Weights of a small GPT-style language model, trained from scratch on English Wikipedia.
Architecture: LayerNorm before each block, untied embeddings, attention and MLP in parallel.
Each number is 200 + 20 x the weight over its row's rms, rounded and kept within 0 to 999. Layers, rows and columns count from 0. The size before them is the row's rms in percent of the matrix's.

# layer 11 MLP up, 768x192, rms 0.051, rows 267-303, columns 0-95
103,251,174,225,195,202,170,217,183,205,220,188,182,177,196,237,199,210,231,190,199,171,217,176,171,206,191,196,242,204,194,196,202,230,200,209,176,216,206,175,217,160,190,220,204,192,207,192,206,222,189,223,197,208,193,240,182,205,188,188,158,192,212,223,205,179,182,202,183,220,204,228,197,222,182,187,219,202,172,205,196,217,191,186,187,199,218,172,242,225,262,175,226,188,185,217,215
102,197,228,198,230,162,211,206,233,189,216,176,238,206,171,260,219,208,192,203,226,198,217,215,205,223,214,185,223,205,235,207,221,200,217,203,196,238,186,202,164,187,206,191,173,227,199,181,188,181,186,222,201,175,212,189,183,172,249,211,215,240,215,171,211,187,225,213,214,216,187,203,192,186,206,181,189,180,176,213,188,177,185,188,206,192,221,183,223,178,203,212,177,206,244,232,177
108,209,195,225,225,220,197,210,195,192,225,207,186,209,205,250,205,199,226,192,215,188,218,231,193,205,184,183,195,190,219,211,207,194,223,152,188,172,203,214,167,167,192,192,239,197,198,185,182,208,220,218,200,236,191,170,218,197,197,204,197,214,239,247,159,189,187,220,191,193,232,207,185,239,203,213,205,194,192,199,232,208,184,199,178,235,194,191,176,163,165,210,197,244,213,201,203
097,187,249,211,213,219,159,202,229,201,220,148,197,165,211,218,182,206,194,214,197,204,203,205,216,192,193,184,199,174,183,215,219,215,211,170,228,174,154,181,178,176,207,237,221,153,193,213,211,176,196,172,196,185,228,184,165,209,213,210,201,201,227,181,211,228,210,211,236,182,207,173,179,228,202,173,197,215,198,197,217,200,193,170,174,192,198,196,189,216,194,207,218,251,196,213,172
108,199,183,215,216,209,216,210,232,214,166,171,216,198,191,230,186,213,196,230,197,220,188,213,172,172,189,223,185,165,215,184,160,166,203,190,172,210,225,210,203,203,179,172,192,220,243,219,222,183,207,193,192,191,205,227,215,195,216,223,149,218,224,225,208,178,229,228,225,169,207,210,226,190,224,230,195,196,204,227,191,203,195,205,205,216,195,230,228,194,206,164,172,174,179,211,205
096,213,179,194,225,243,193,217,191,228,194,205,228,196,171,201,191,187,179,198,220,187,192,192,237,200,224,202,167,232,189,217,223,199,160,188,193,216,161,220,218,197,168,218,204,261,186,231,181,217,183,217,198,205,194,216,173,176,204,172,200,194,195,210,179,172,222,206,192,186,178,243,173,239,200,213,212,218,204,201,172,184,197,179,209,181,202,174,210,170,209,214,215,218,206,197,216
098,188,184,144,223,206,190,207,226,222,199,215,216,203,199,190,199,232,227,208,213,202,224,191,181,191,199,239,207,212,205,205,183,186,203,184,182,246,194,187,238,224,222,223,232,208,231,192,218,179,215,215,191,196,167,215,205,243,200,184,187,195,225,199,216,199,179,239,178,204,180,174,214,181,210,202,221,182,180,231,212,211,198,209,190,200,203,188,206,194,261,198,179,222,215,198,211
100,189,215,194,209,178,189,189,211,147,193,189,168,230,189,208,174,233,199,192,208,201,215,238,203,198,219,208,182,223,220,219,181,184,198,135,167,192,194,192,230,197,193,232,194,209,228,243,183,191,199,177,159,214,200,225,185,184,193,185,212,209,208,188,226,181,195,200,198,199,180,214,190,214,189,174,198,188,201,175,225,198,205,241,172,226,205,212,189,218,188,192,191,198,157,239,188
094,238,193,215,234,224,205,183,219,195,204,205,183,185,224,231,174,181,212,214,207,197,233,189,196,195,222,189,197,192,164,218,200,183,227,168,200,251,185,219,190,213,222,206,201,191,181,190,194,201,205,154,214,172,195,213,187,185,207,233,221,211,208,203,214,210,182,208,168,230,211,225,201,179,221,201,211,228,190,208,221,219,187,209,208,171,220,211,178,225,179,275,185,185,229,206,200
102,203,213,182,187,194,240,208,225,244,200,183,185,208,206,209,177,213,238,204,204,221,193,208,193,234,180,197,185,194,224,210,187,233,209,210,197,219,238,217,242,235,162,193,174,192,234,196,193,187,195,224,217,168,221,203,180,185,177,187,172,208,237,209,189,221,219,193,207,213,158,211,211,228,194,160,227,199,189,206,211,193,217,197,212,186,216,211,155,178,242,208,200,198,230,221,201
097,222,205,190,223,201,173,211,164,207,206,200,192,179,214,224,208,210,182,204,218,169,181,217,233,192,192,186,220,157,233,191,221,195,211,191,196,216,158,169,196,222,189,209,209,179,211,223,215,218,205,216,208,210,231,194,191,204,221,248,200,197,210,194,228,201,190,186,223,240,200,189,222,234,211,180,160,191,213,180,206,225,186,196,174,232,234,196,249,188,216,209,201,177,167,193,229
097,205,201,168,197,187,184,200,197,175,231,234,205,216,196,233,207,184,197,212,185,217,216,218,193,182,175,209,210,184,212,197,214,228,209,194,230,227,178,213,214,200,190,230,168,167,225,213,215,187,203,211,211,201,205,204,194,222,217,180,184,219,201,202,192,187,190,205,177,223,179,223,206,194,205,178,210,185,220,169,216,235,219,219,192,194,182,201,216,203,201,214,220,210,176,202,169
108,211,163,185,191,174,196,204,196,185,207,196,212,167,188,205,199,217,174,219,220,226,189,204,238,194,206,213,169,188,207,247,198,197,208,215,227,182,198,186,184,212,194,174,223,184,239,209,225,236,184,201,183,210,213,213,192,222,229,233,174,192,206,205,234,206,187,201,174,204,192,199,160,231,243,202,244,182,203,254,220,230,174,212,194,207,190,192,187,203,234,150,195,232,189,177,240
101,182,240,198,174,204,200,241,214,182,224,212,211,206,230,211,201,232,201,191,166,198,184,203,219,224,214,201,223,192,211,207,199,180,225,147,210,206,213,225,216,208,233,251,175,219,174,220,220,198,191,186,208,242,247,187,201,186,202,201,187,173,232,213,220,200,201,216,221,204,220,212,225,204,185,215,175,154,201,193,178,214,211,201,153,204,202,224,195,196,181,165,200,224,220,203,178
102,223,188,232,215,193,177,200,195,166,195,162,234,186,183,216,190,175,201,220,188,196,194,190,223,219,248,194,158,187,228,207,219,190,214,214,191,191,173,162,237,191,216,235,195,175,223,197,200,206,189,188,188,239,173,225,172,188,225,250,174,194,191,193,227,178,214,243,193,191,176,203,221,213,204,213,204,229,233,205,187,223,205,201,187,169,154,191,223,223,214,197,179,223,201,179,193
099,198,185,175,214,199,195,209,213,198,198,201,215,200,226,180,175,226,216,224,208,193,172,160,165,199,177,171,202,230,176,221,193,245,190,165,175,174,196,185,213,201,188,184,241,221,220,209,170,176,206,164,190,203,171,234,229,211,178,170,189,228,185,187,181,195,215,174,173,218,213,210,203,237,215,203,218,213,173,185,197,194,165,214,186,190,209,197,210,178,223,220,154,244,209,192,177
088,171,172,195,181,230,187,215,216,196,224,193,168,185,229,184,251,196,210,212,196,217,216,176,221,236,213,229,230,191,178,188,242,209,220,170,204,217,197,199,185,205,220,200,210,188,181,231,209,220,194,184,191,197,203,190,210,208,173,191,207,218,231,188,194,177,202,189,263,182,175,201,195,223,191,208,206,220,180,204,220,233,176,182,199,174,194,223,217,215,203,176,226,234,176,204,221
097,172,209,197,207,202,191,188,226,203,201,230,186,238,175,191,233,257,182,213,187,214,211,210,201,222,197,206,164,173,203,187,209,191,199,208,187,234,206,246,164,202,175,241,186,209,221,213,204,195,163,169,176,177,197,203,183,180,209,235,164,235,212,203,191,199,204,205,187,188,218,215,205,220,196,187,250,220,212,203,207,213,181,161,199,218,194,193,177,214,245,177,175,175,178,189,196
109,199,211,210,206,191,176,209,214,192,222,226,189,174,225,208,201,177,233,182,160,173,210,203,219,189,194,229,180,212,222,231,187,152,176,236,202,210,213,224,185,202,205,196,195,199,162,175,224,197,236,226,225,218,223,201,187,229,176,206,178,181,180,224,210,190,214,222,200,215,181,205,166,209,178,209,228,197,167,205,178,178,185,219,174,160,203,186,226,208,186,224,206,191,185,184,174
101,210,194,189,132,201,183,200,225,197,195,210,214,181,211,200,187,220,202,204,193,207,216,215,208,205,196,236,194,187,193,203,199,159,230,236,162,170,166,197,205,182,194,169,206,190,183,187,218,206,210,195,185,207,201,224,209,209,186,172,201,232,195,209,173,187,207,200,185,222,185,220,195,180,205,193,205,220,161,199,198,245,218,212,220,189,183,202,229,208,170,174,179,176,204,223,217
095,217,208,192,191,213,221,214,181,195,211,185,184,195,179,198,199,194,173,225,194,200,218,219,164,198,200,209,189,199,196,231,191,186,165,151,202,216,156,173,190,171,221,184,200,169,204,240,200,186,174,210,228,219,191,172,165,203,262,186,213,174,194,225,211,196,215,230,175,224,194,182,220,208,198,206,201,198,205,189,201,184,169,157,209,212,217,199,197,181,185,193,160,194,204,189,198
098,222,198,207,209,214,153,193,170,189,185,187,211,198,241,206,188,225,220,208,219,192,247,191,212,202,217,211,163,209,191,198,216,239,176,168,223,229,194,207,236,192,184,213,193,204,218,210,218,224,182,184,251,212,188,184,203,210,194,193,198,179,180,213,259,205,199,208,217,204,196,208,211,175,229,215,219,202,223,220,205,159,212,211,196,205,208,213,162,210,199,204,174,206,214,240,208
098,208,197,215,232,221,193,218,209,208,199,175,227,173,189,189,200,181,176,199,234,189,169,205,218,192,193,215,193,203,225,218,208,206,196,208,188,217,213,180,182,187,197,206,191,173,200,183,196,245,206,178,175,232,201,219,219,204,223,214,187,162,194,247,210,196,208,210,208,171,241,203,211,188,176,242,209,214,226,210,227,177,187,208,230,197,205,233,183,188,216,183,176,188,198,185,169
096,217,213,208,219,208,219,212,192,163,161,208,177,198,189,193,220,207,186,201,209,192,187,219,218,198,203,201,232,166,201,220,224,175,209,187,173,183,199,192,200,233,203,222,202,179,229,165,200,209,210,182,211,211,194,230,210,182,188,163,229,224,216,176,185,191,176,177,233,199,155,202,225,176,203,172,198,201,181,228,231,194,175,207,173,199,186,217,215,173,196,185,213,226,145,200,198
096,167,217,217,177,199,180,182,214,193,221,230,180,204,182,179,165,199,219,174,209,189,212,192,196,199,205,212,193,211,202,252,208,183,211,179,173,212,207,242,200,196,206,170,227,190,193,173,183,221,187,190,201,184,207,182,161,179,194,177,209,195,197,185,199,148,183,220,192,210,203,200,196,200,195,162,210,220,242,195,212,238,205,195,175,204,195,186,177,217,238,216,200,193,225,195,222
103,211,179,232,221,178,202,200,194,245,204,242,225,209,233,220,210,209,193,199,204,189,195,202,227,149,201,175,200,189,187,224,202,180,208,212,208,208,182,196,244,178,209,160,201,220,201,206,221,175,219,192,192,146,214,188,223,193,191,209,235,169,183,212,217,194,214,206,195,211,236,221,226,248,221,213,209,212,211,215,213,217,192,187,192,172,200,206,191,175,187,230,203,202,238,223,210
096,190,182,203,198,227,214,187,218,190,234,220,206,245,202,229,196,225,234,179,176,220,218,198,153,198,194,182,181,209,198,201,246,213,226,164,202,213,190,212,195,219,231,209,240,199,205,193,227,201,200,147,196,191,199,170,216,189,172,237,202,221,214,211,190,220,229,245,198,182,181,201,204,214,197,213,173,191,222,184,199,222,188,221,206,207,205,205,249,201,175,203,182,222,211,225,218
104,200,212,226,199,234,197,228,226,194,200,185,184,193,213,219,206,180,192,213,165,162,198,182,167,209,188,201,184,195,193,176,205,202,187,202,170,210,201,166,188,187,180,178,208,175,188,194,194,173,205,186,220,178,196,218,191,186,196,247,157,193,220,197,213,207,218,196,184,184,200,238,177,236,189,189,183,186,204,209,184,208,246,229,199,201,175,175,193,193,210,208,169,203,175,190,187
099,228,216,190,187,228,204,208,176,208,183,205,188,176,204,193,195,231,214,223,213,186,205,210,219,223,221,231,173,198,219,204,189,173,196,231,200,191,206,195,283,175,178,170,202,210,214,203,178,181,190,197,224,181,206,201,220,188,179,189,176,250,194,194,211,221,205,194,215,233,210,185,251,185,219,180,207,203,222,204,205,201,207,228,171,197,185,197,183,191,185,169,198,177,189,210,206
104,199,210,172,190,227,159,214,195,154,173,192,198,208,203,182,216,208,242,212,233,205,214,188,212,195,224,207,156,223,212,170,239,225,214,199,227,224,173,176,218,212,228,206,191,185,231,196,197,179,215,186,183,219,233,206,179,224,180,192,198,189,189,181,185,219,223,221,187,170,202,209,223,198,224,198,192,187,218,206,166,211,210,197,200,227,247,214,203,232,197,201,209,178,221,230,177
099,181,187,180,192,243,220,221,221,221,221,171,195,238,183,223,222,192,179,222,239,203,193,189,174,174,219,221,188,183,195,191,232,184,191,210,233,201,225,179,197,213,228,174,244,227,205,201,196,222,195,195,203,194,195,187,183,211,196,232,178,220,176,190,185,204,187,216,206,203,193,225,186,239,214,241,194,199,183,191,212,198,133,199,174,179,228,242,200,189,220,200,177,159,226,194,173
097,203,196,173,218,196,194,190,228,201,190,221,240,188,200,186,235,165,209,180,190,179,213,208,201,178,162,184,143,200,185,205,196,198,154,198,212,224,206,211,212,205,186,241,197,191,176,183,190,180,188,179,198,183,199,244,176,195,153,162,217,194,224,187,194,211,213,232,198,218,195,195,188,249,203,194,232,206,228,195,189,184,162,202,225,150,189,217,189,207,196,180,196,210,178,187,239
093,251,202,176,206,206,193,209,177,187,185,159,196,202,201,200,214,175,208,228,213,175,211,202,222,219,183,223,183,204,196,231,236,199,206,188,207,195,197,184,202,187,266,198,216,164,179,175,183,195,211,183,194,182,192,208,192,207,190,191,197,180,204,215,221,193,179,239,200,207,214,213,206,181,192,186,201,190,207,198,211,171,183,230,219,180,207,202,222,188,215,196,196,213,231,178,185
102,195,211,184,198,185,196,197,205,214,174,205,197,195,184,212,161,224,244,208,197,203,228,219,214,218,207,191,211,213,204,187,206,215,227,210,201,229,199,202,240,205,225,194,216,211,196,215,191,222,197,193,165,252,210,186,210,204,197,210,200,225,206,227,212,181,155,220,192,176,193,197,190,232,235,241,195,221,193,203,175,175,212,210,215,176,245,205,219,195,198,189,215,202,186,187,214
100,208,158,202,197,212,176,206,193,218,176,219,197,221,208,205,190,167,222,207,185,199,186,177,217,228,219,181,198,210,199,232,222,209,176,192,244,228,204,212,207,222,200,159,234,188,194,214,229,206,200,212,197,172,210,194,204,195,223,212,188,214,208,218,192,184,237,210,209,182,185,170,233,217,193,226,232,223,206,201,181,238,170,227,188,188,230,185,192,224,216,178,197,165,202,193,194
098,204,186,216,166,230,195,198,180,193,192,214,222,192,186,195,196,197,181,234,193,196,189,198,214,206,219,213,231,178,223,199,188,204,213,174,184,220,191,178,197,194,220,193,193,185,168,204,190,184,197,180,191,169,163,238,178,223,194,206,200,191,221,214,186,209,207,208,195,183,175,232,199,180,217,205,219,204,168,242,192,209,212,177,198,185,189,219,190,217,192,197,223,186,149,155,215
106,153,196,220,164,207,240,192,196,194,205,213,172,176,156,196,201,210,198,208,177,189,210,200,188,189,229,218,193,206,191,219,208,209,195,202,213,212,239,214,180,193,236,200,221,180,202,242,237,203,174,210,233,203,176,200,190,186,209,232,184,219,241,215,192,203,218,219,190,220,191,206,194,235,198,213,216,193,211,192,206,222,203,218,222,175,197,201,213,208,188,208,194,171,201,188,188
# layer 11 MLP down (transposed), 768x192, rms 0.051, rows 267-302, columns 0-95
102,231,188,191,220,178,217,211,183,200,198,165,165,190,201,204,200,189,178,159,217,229,231,221,182,196,213,206,184,186,198,163,223,225,173,200,218,175,207,190,199,145,166,177,174,200,198,228,219,182,182,240,210,188,243,171,192,199,170,225,197,207,204,213,199,175,238,177,209,175,221,223,229,175,208,212,205,214,201,229,226,202,201,188,200,201,224,185,188,213,221,198,212,186,197,220,206
098,185,173,178,157,230,248,185,185,221,189,206,174,191,181,176,231,203,178,171,210,199,224,180,223,168,195,216,188,219,194,219,223,187,207,228,199,177,188,173,232,213,213,198,208,180,233,193,212,215,223,199,154,193,212,201,218,211,167,175,190,182,214,186,169,221,182,195,212,185,198,255,193,219,208,207,205,187,171,214,228,234,203,208,188,207,197,214,189,196,204,176,216,181,166,246,212
106,174,215,222,208,184,185,188,180,162,223,202,225,188,190,180,201,209,200,193,173,177,193,228,196,202,179,175,219,192,191,169,176,187,187,164,169,201,188,207,202,155,211,207,172,204,231,215,214,186,213,209,201,170,205,200,209,181,208,252,206,218,174,229,210,216,192,217,192,174,196,185,219,202,164,194,226,220,186,205,183,218,188,221,173,226,210,182,210,196,182,202,212,167,225,194,189
093,205,225,173,183,217,182,211,216,195,205,197,189,199,187,243,202,194,226,219,177,221,164,175,200,187,203,189,188,211,172,180,194,216,179,223,176,217,239,190,191,229,207,175,191,250,205,209,202,190,186,189,238,191,228,192,167,144,232,223,189,193,198,187,179,209,219,209,200,186,159,179,217,208,193,190,231,193,177,212,183,230,205,198,187,231,187,203,209,228,175,179,203,173,239,158,210
104,243,187,230,219,208,170,234,238,202,157,222,223,189,220,174,195,201,197,199,210,216,213,200,195,172,180,144,178,186,193,162,228,185,185,178,211,206,202,177,239,193,198,221,226,222,228,209,200,190,180,206,230,205,234,216,205,183,197,238,200,168,207,189,187,163,213,196,172,186,198,221,187,213,203,173,185,201,199,191,226,196,212,226,205,212,198,207,199,208,205,203,166,191,219,204,178
101,183,187,186,198,205,198,232,183,190,194,207,190,216,219,243,209,215,215,204,228,170,218,198,199,195,204,211,182,214,196,202,219,201,195,189,214,218,181,207,211,210,221,214,220,205,173,187,210,174,227,205,204,222,186,181,198,208,191,237,205,199,226,195,204,215,197,208,163,202,195,220,191,202,211,199,204,203,165,194,223,155,240,188,198,233,205,203,193,179,160,206,180,160,203,184,172
101,219,191,201,200,225,238,211,149,237,190,201,215,215,197,249,160,177,180,189,177,194,242,190,238,204,187,185,215,195,207,241,196,174,180,213,207,162,209,240,191,182,219,179,221,204,176,216,198,193,177,210,188,223,227,184,198,195,188,159,214,174,195,219,172,189,195,234,222,198,208,195,221,201,208,212,219,217,202,210,184,191,215,217,170,209,202,211,191,206,202,209,151,175,210,179,214
103,221,187,188,228,214,209,214,194,199,208,206,247,199,200,235,195,149,191,218,219,194,218,194,173,183,175,188,196,189,184,202,199,179,211,184,191,224,191,220,210,157,207,176,218,204,208,188,202,234,194,185,184,183,211,196,219,211,221,187,171,202,188,185,188,149,199,194,177,227,175,201,193,181,193,171,143,183,198,232,178,180,204,194,236,183,215,190,181,202,183,206,206,157,177,168,240
093,221,203,207,174,201,207,194,198,178,204,174,186,201,147,170,185,213,220,237,226,220,168,200,221,195,202,212,212,182,202,178,184,173,182,190,210,192,183,174,206,224,186,215,220,197,219,173,191,224,171,228,183,206,182,215,211,210,201,195,206,200,215,194,220,180,183,188,193,219,164,197,240,223,203,202,177,176,243,202,191,154,202,170,215,201,202,197,223,191,180,178,222,214,192,159,205
095,234,188,192,220,189,224,208,160,214,209,200,160,233,182,198,169,219,175,227,214,215,168,183,216,189,209,217,199,229,222,213,218,167,213,172,202,203,188,209,206,155,208,223,204,210,202,227,205,206,168,224,189,178,189,207,197,210,228,215,192,184,189,190,222,213,236,207,182,182,207,190,227,176,220,217,198,188,195,183,176,218,200,163,205,221,193,225,193,192,158,191,226,194,219,226,194
105,175,172,181,192,214,214,179,203,211,206,199,191,186,179,197,209,192,190,186,174,193,155,186,170,205,185,214,224,220,150,172,215,245,197,199,198,192,251,179,232,206,193,193,213,222,218,207,208,190,203,183,237,223,216,172,204,176,211,198,208,196,167,231,177,210,217,218,188,194,197,213,197,199,147,239,207,192,200,200,192,175,188,193,210,157,220,215,199,203,189,194,223,196,211,226,173
093,205,208,243,173,175,215,208,225,199,163,174,203,159,194,185,208,208,216,214,165,222,189,207,197,215,206,153,186,187,181,225,201,182,164,202,193,235,186,184,163,201,183,216,213,201,206,191,205,185,204,198,226,189,201,236,144,194,216,219,185,188,174,201,210,184,212,214,193,208,224,174,191,203,203,251,207,206,185,250,193,205,216,210,204,219,180,188,193,227,192,193,173,211,219,204,182
100,212,213,153,194,170,192,183,180,220,230,178,171,203,183,217,205,219,195,187,176,198,207,187,195,187,219,207,224,197,218,216,206,209,193,213,210,181,206,185,200,171,231,212,185,192,225,222,194,228,201,225,178,233,231,184,190,208,230,210,179,202,160,189,216,210,202,175,182,201,192,203,145,195,184,220,176,195,201,213,198,207,179,218,167,221,193,189,194,182,204,202,192,255,188,189,216
107,170,199,222,210,206,204,196,224,175,233,226,171,174,198,200,177,212,216,196,204,176,196,232,197,203,185,212,202,201,193,165,173,181,201,166,200,184,217,167,210,187,244,187,185,174,200,214,219,190,185,174,185,241,213,181,204,219,213,219,184,180,226,196,197,209,195,213,236,207,199,180,159,225,215,210,210,221,209,228,174,201,195,205,180,219,190,215,183,194,221,192,174,231,194,202,198
108,213,213,208,217,230,198,197,172,203,236,204,188,187,192,160,227,218,215,169,223,240,229,192,241,197,204,196,192,206,196,234,189,230,186,178,220,212,178,184,223,220,211,194,185,209,210,191,226,185,224,165,217,219,196,213,198,193,185,199,232,212,194,210,190,204,197,193,168,206,171,162,193,202,181,157,191,188,197,196,210,235,193,210,211,211,221,223,201,207,177,196,204,211,189,190,220
093,198,229,209,211,192,172,174,169,190,248,169,190,201,179,163,220,208,181,198,198,197,231,209,201,216,174,207,195,197,201,197,194,172,207,212,195,205,191,231,166,203,180,170,171,193,161,165,185,199,197,209,237,225,211,211,215,200,200,185,179,203,205,179,186,177,212,234,195,237,184,193,192,195,190,217,202,185,194,198,193,191,216,223,207,221,192,187,168,191,177,200,220,178,192,201,211
094,174,204,209,216,246,184,185,221,225,220,187,205,204,206,230,174,240,205,217,215,187,182,220,183,199,154,197,210,213,170,240,185,174,206,200,228,182,179,180,204,195,218,224,240,199,210,168,181,155,187,224,189,195,211,230,206,213,183,182,224,210,206,201,199,205,162,174,202,225,249,181,234,209,177,190,207,215,196,196,196,193,192,191,173,210,232,188,190,190,169,220,224,192,196,206,194
103,201,217,216,200,190,190,190,188,174,198,187,173,194,221,194,211,174,241,207,206,195,235,202,188,193,196,147,196,193,209,222,237,183,235,182,183,181,201,206,173,178,206,176,189,238,149,192,228,227,205,190,182,211,183,175,169,221,191,219,248,189,199,188,208,213,191,187,195,208,214,184,177,191,212,228,180,213,189,200,200,201,188,213,185,186,199,208,210,187,193,184,183,243,220,212,169
099,232,191,159,208,227,220,199,216,196,181,176,197,227,197,172,189,155,198,202,208,204,222,163,202,218,200,224,220,224,212,215,211,180,187,165,194,218,199,175,199,199,209,184,223,176,186,217,172,195,193,242,206,198,182,190,188,188,217,200,187,180,160,219,230,191,192,204,181,193,175,194,182,212,235,168,222,230,212,179,206,227,196,209,181,195,218,154,234,212,169,179,175,209,205,185,198
104,202,225,176,221,173,183,177,219,178,182,191,191,188,179,194,180,207,203,196,184,243,195,191,214,196,193,203,207,187,183,231,195,205,181,190,174,180,202,213,222,178,187,221,213,194,176,193,178,225,183,168,186,181,213,156,205,179,170,206,236,212,232,199,187,195,178,202,191,199,188,222,199,199,186,181,179,161,191,222,208,202,224,177,161,168,230,174,199,183,210,189,184,170,226,193,191
092,234,185,206,194,201,197,214,215,179,195,183,258,194,239,187,189,220,164,222,185,223,184,172,179,194,210,210,191,226,209,189,204,187,212,236,185,213,206,253,209,199,196,228,197,212,193,195,196,234,171,168,172,200,187,212,238,202,191,187,184,217,207,165,180,194,196,173,198,196,217,202,206,212,194,176,188,215,211,194,202,196,192,215,198,194,188,183,228,175,212,220,206,192,184,193,190
096,209,186,214,216,215,220,169,192,188,200,216,192,178,232,212,174,194,186,194,162,193,209,192,214,180,206,157,207,190,191,204,197,206,218,200,147,166,212,223,195,188,179,206,213,228,193,222,169,207,180,186,212,192,224,168,147,184,197,151,220,227,196,186,189,189,207,171,200,213,210,232,203,208,160,160,193,211,180,172,222,193,224,203,195,204,222,175,240,193,229,205,199,157,183,218,191
098,217,179,173,209,224,190,195,242,215,175,198,201,201,232,225,203,229,230,182,197,184,199,176,213,208,196,172,216,236,197,163,167,209,233,172,158,191,204,201,200,196,226,197,203,226,214,232,209,186,195,236,188,175,192,166,195,207,204,195,187,205,192,212,199,186,181,159,198,230,158,198,178,234,225,193,198,180,186,211,171,214,193,154,192,202,200,196,203,188,192,182,174,187,209,203,194
101,190,149,228,195,186,182,237,235,233,206,194,217,203,221,249,180,174,200,188,243,232,230,196,203,213,197,190,189,213,209,206,194,222,195,225,257,203,174,204,171,199,221,197,169,196,197,202,192,180,195,195,216,178,204,178,174,185,234,230,237,195,190,227,226,189,211,194,223,190,212,171,188,224,198,227,200,230,221,196,143,179,206,175,204,201,205,200,204,212,179,198,210,209,212,221,219
094,216,197,184,228,200,210,184,162,222,178,190,180,188,205,219,232,178,160,208,205,189,166,229,166,194,162,209,205,204,202,180,184,233,202,177,201,196,210,205,199,202,207,208,209,223,185,176,209,195,207,179,224,228,211,181,231,230,217,186,203,173,193,199,215,218,168,211,217,207,203,239,166,213,218,197,225,217,213,201,186,215,243,182,165,195,178,187,229,221,188,194,208,183,182,221,169
096,213,216,201,195,188,237,186,183,183,191,187,181,205,195,228,171,204,193,213,176,146,214,208,214,180,193,217,206,192,209,182,197,193,189,184,205,229,201,172,172,235,180,252,237,176,162,210,238,178,183,229,180,198,220,228,172,235,214,189,196,230,205,203,215,184,202,214,179,199,170,183,211,212,197,170,200,167,224,195,184,187,221,173,228,189,203,205,200,196,193,170,196,217,183,228,188
091,197,182,201,209,238,211,211,169,228,220,199,231,249,199,203,209,192,227,184,221,200,188,188,205,201,160,185,229,246,235,190,193,201,181,192,195,195,184,240,176,199,192,199,203,216,219,201,187,186,186,166,183,179,205,201,179,212,199,230,180,191,188,230,173,211,224,233,195,208,215,168,186,201,189,197,182,215,207,186,211,227,184,170,212,185,183,192,194,200,183,181,205,201,211,239,179
102,205,199,196,220,207,172,188,195,202,217,176,213,192,213,177,216,208,192,207,228,208,205,155,204,185,198,166,188,205,174,201,192,214,193,225,199,197,201,227,190,206,202,207,203,194,212,226,206,194,177,201,187,234,200,198,188,179,174,197,196,171,217,217,197,168,186,212,183,203,178,180,172,175,198,244,180,188,174,219,198,218,183,152,189,196,196,183,225,177,201,253,192,170,180,195,195
096,228,185,221,208,190,236,215,192,221,197,196,199,178,166,187,192,187,179,215,217,196,211,204,221,187,206,189,197,175,182,180,193,195,187,199,186,202,184,185,214,215,209,226,167,203,227,195,217,210,194,217,170,218,187,219,199,163,183,235,176,196,169,161,215,214,181,193,228,161,207,199,200,193,193,197,177,186,225,228,179,156,190,220,193,161,179,216,195,198,189,195,252,201,194,232,187
101,186,205,210,207,196,181,192,214,210,211,216,207,201,214,248,205,201,186,208,195,194,213,195,254,200,199,169,196,191,184,182,176,183,197,191,204,174,197,196,228,175,194,194,215,203,205,158,191,188,212,178,230,207,161,189,172,206,253,221,193,211,191,209,227,170,195,185,204,199,223,176,185,211,155,221,233,211,193,204,205,213,175,194,226,212,166,194,191,225,217,193,201,198,176,195,224
103,176,193,163,207,210,183,149,235,230,176,180,197,221,259,197,194,232,212,186,194,208,199,190,210,217,186,159,168,267,206,195,210,182,217,204,203,163,196,176,191,206,182,207,211,224,193,205,188,203,211,184,187,216,207,198,172,209,193,202,202,216,236,207,204,159,190,203,198,205,251,201,168,190,149,232,204,176,162,169,208,199,191,159,196,225,177,208,191,228,188,199,210,233,175,230,199
100,194,169,167,228,203,216,193,205,181,173,195,189,199,223,208,170,208,158,226,209,208,201,171,189,182,209,182,220,185,177,192,234,222,222,186,236,204,215,180,214,204,224,179,143,159,192,237,235,204,189,217,219,176,216,204,195,192,209,198,215,195,212,213,191,204,195,206,200,199,228,209,205,224,221,202,191,193,172,171,215,197,188,215,228,201,148,148,187,207,211,184,200,214,221,196,199
095,218,190,228,213,184,178,181,200,226,208,199,224,178,205,228,202,237,205,196,198,204,201,184,221,201,200,197,169,201,177,196,172,201,209,179,184,200,187,211,227,163,184,232,222,200,210,181,224,225,200,229,216,225,206,195,200,193,217,200,171,230,209,203,166,186,194,175,207,209,194,179,202,221,217,198,194,226,192,205,181,210,164,173,181,193,173,223,235,236,180,208,181,182,226,215,214
099,238,208,212,208,188,237,158,187,209,220,134,180,202,210,223,192,230,204,208,159,225,181,205,191,189,189,216,190,179,162,175,205,202,182,224,182,200,229,207,181,202,179,206,177,181,181,200,209,223,201,186,188,224,200,206,214,211,189,193,191,220,202,199,210,202,173,167,215,207,199,213,188,192,178,186,201,211,202,227,190,186,203,215,211,185,208,198,172,193,239,216,219,186,195,215,200
104,189,197,205,224,197,197,203,200,200,234,212,199,197,166,155,216,235,174,183,212,208,207,219,207,194,220,212,228,202,228,195,191,230,195,194,194,173,208,237,204,185,218,183,173,191,186,191,185,193,226,222,207,179,198,197,162,193,193,199,214,242,172,212,195,190,183,199,150,173,192,190,179,193,196,181,222,185,235,156,195,206,179,228,202,204,229,195,185,184,220,185,221,207,193,220,211
095,209,196,189,190,229,212,185,210,195,156,201,232,224,179,205,206,204,206,196,178,203,221,203,206,234,169,203,212,233,219,184,193,174,208,174,204,167,166,184,211,191,176,175,217,213,210,192,210,206,158,206,190,172,158,172,216,213,179,207,197,210,205,180,166,178,194,163,201,183,193,208,193,220,204,201,187,214,214,167,200,225,178,208,221,208,197,194,195,211,242,201,213,160,212,196,152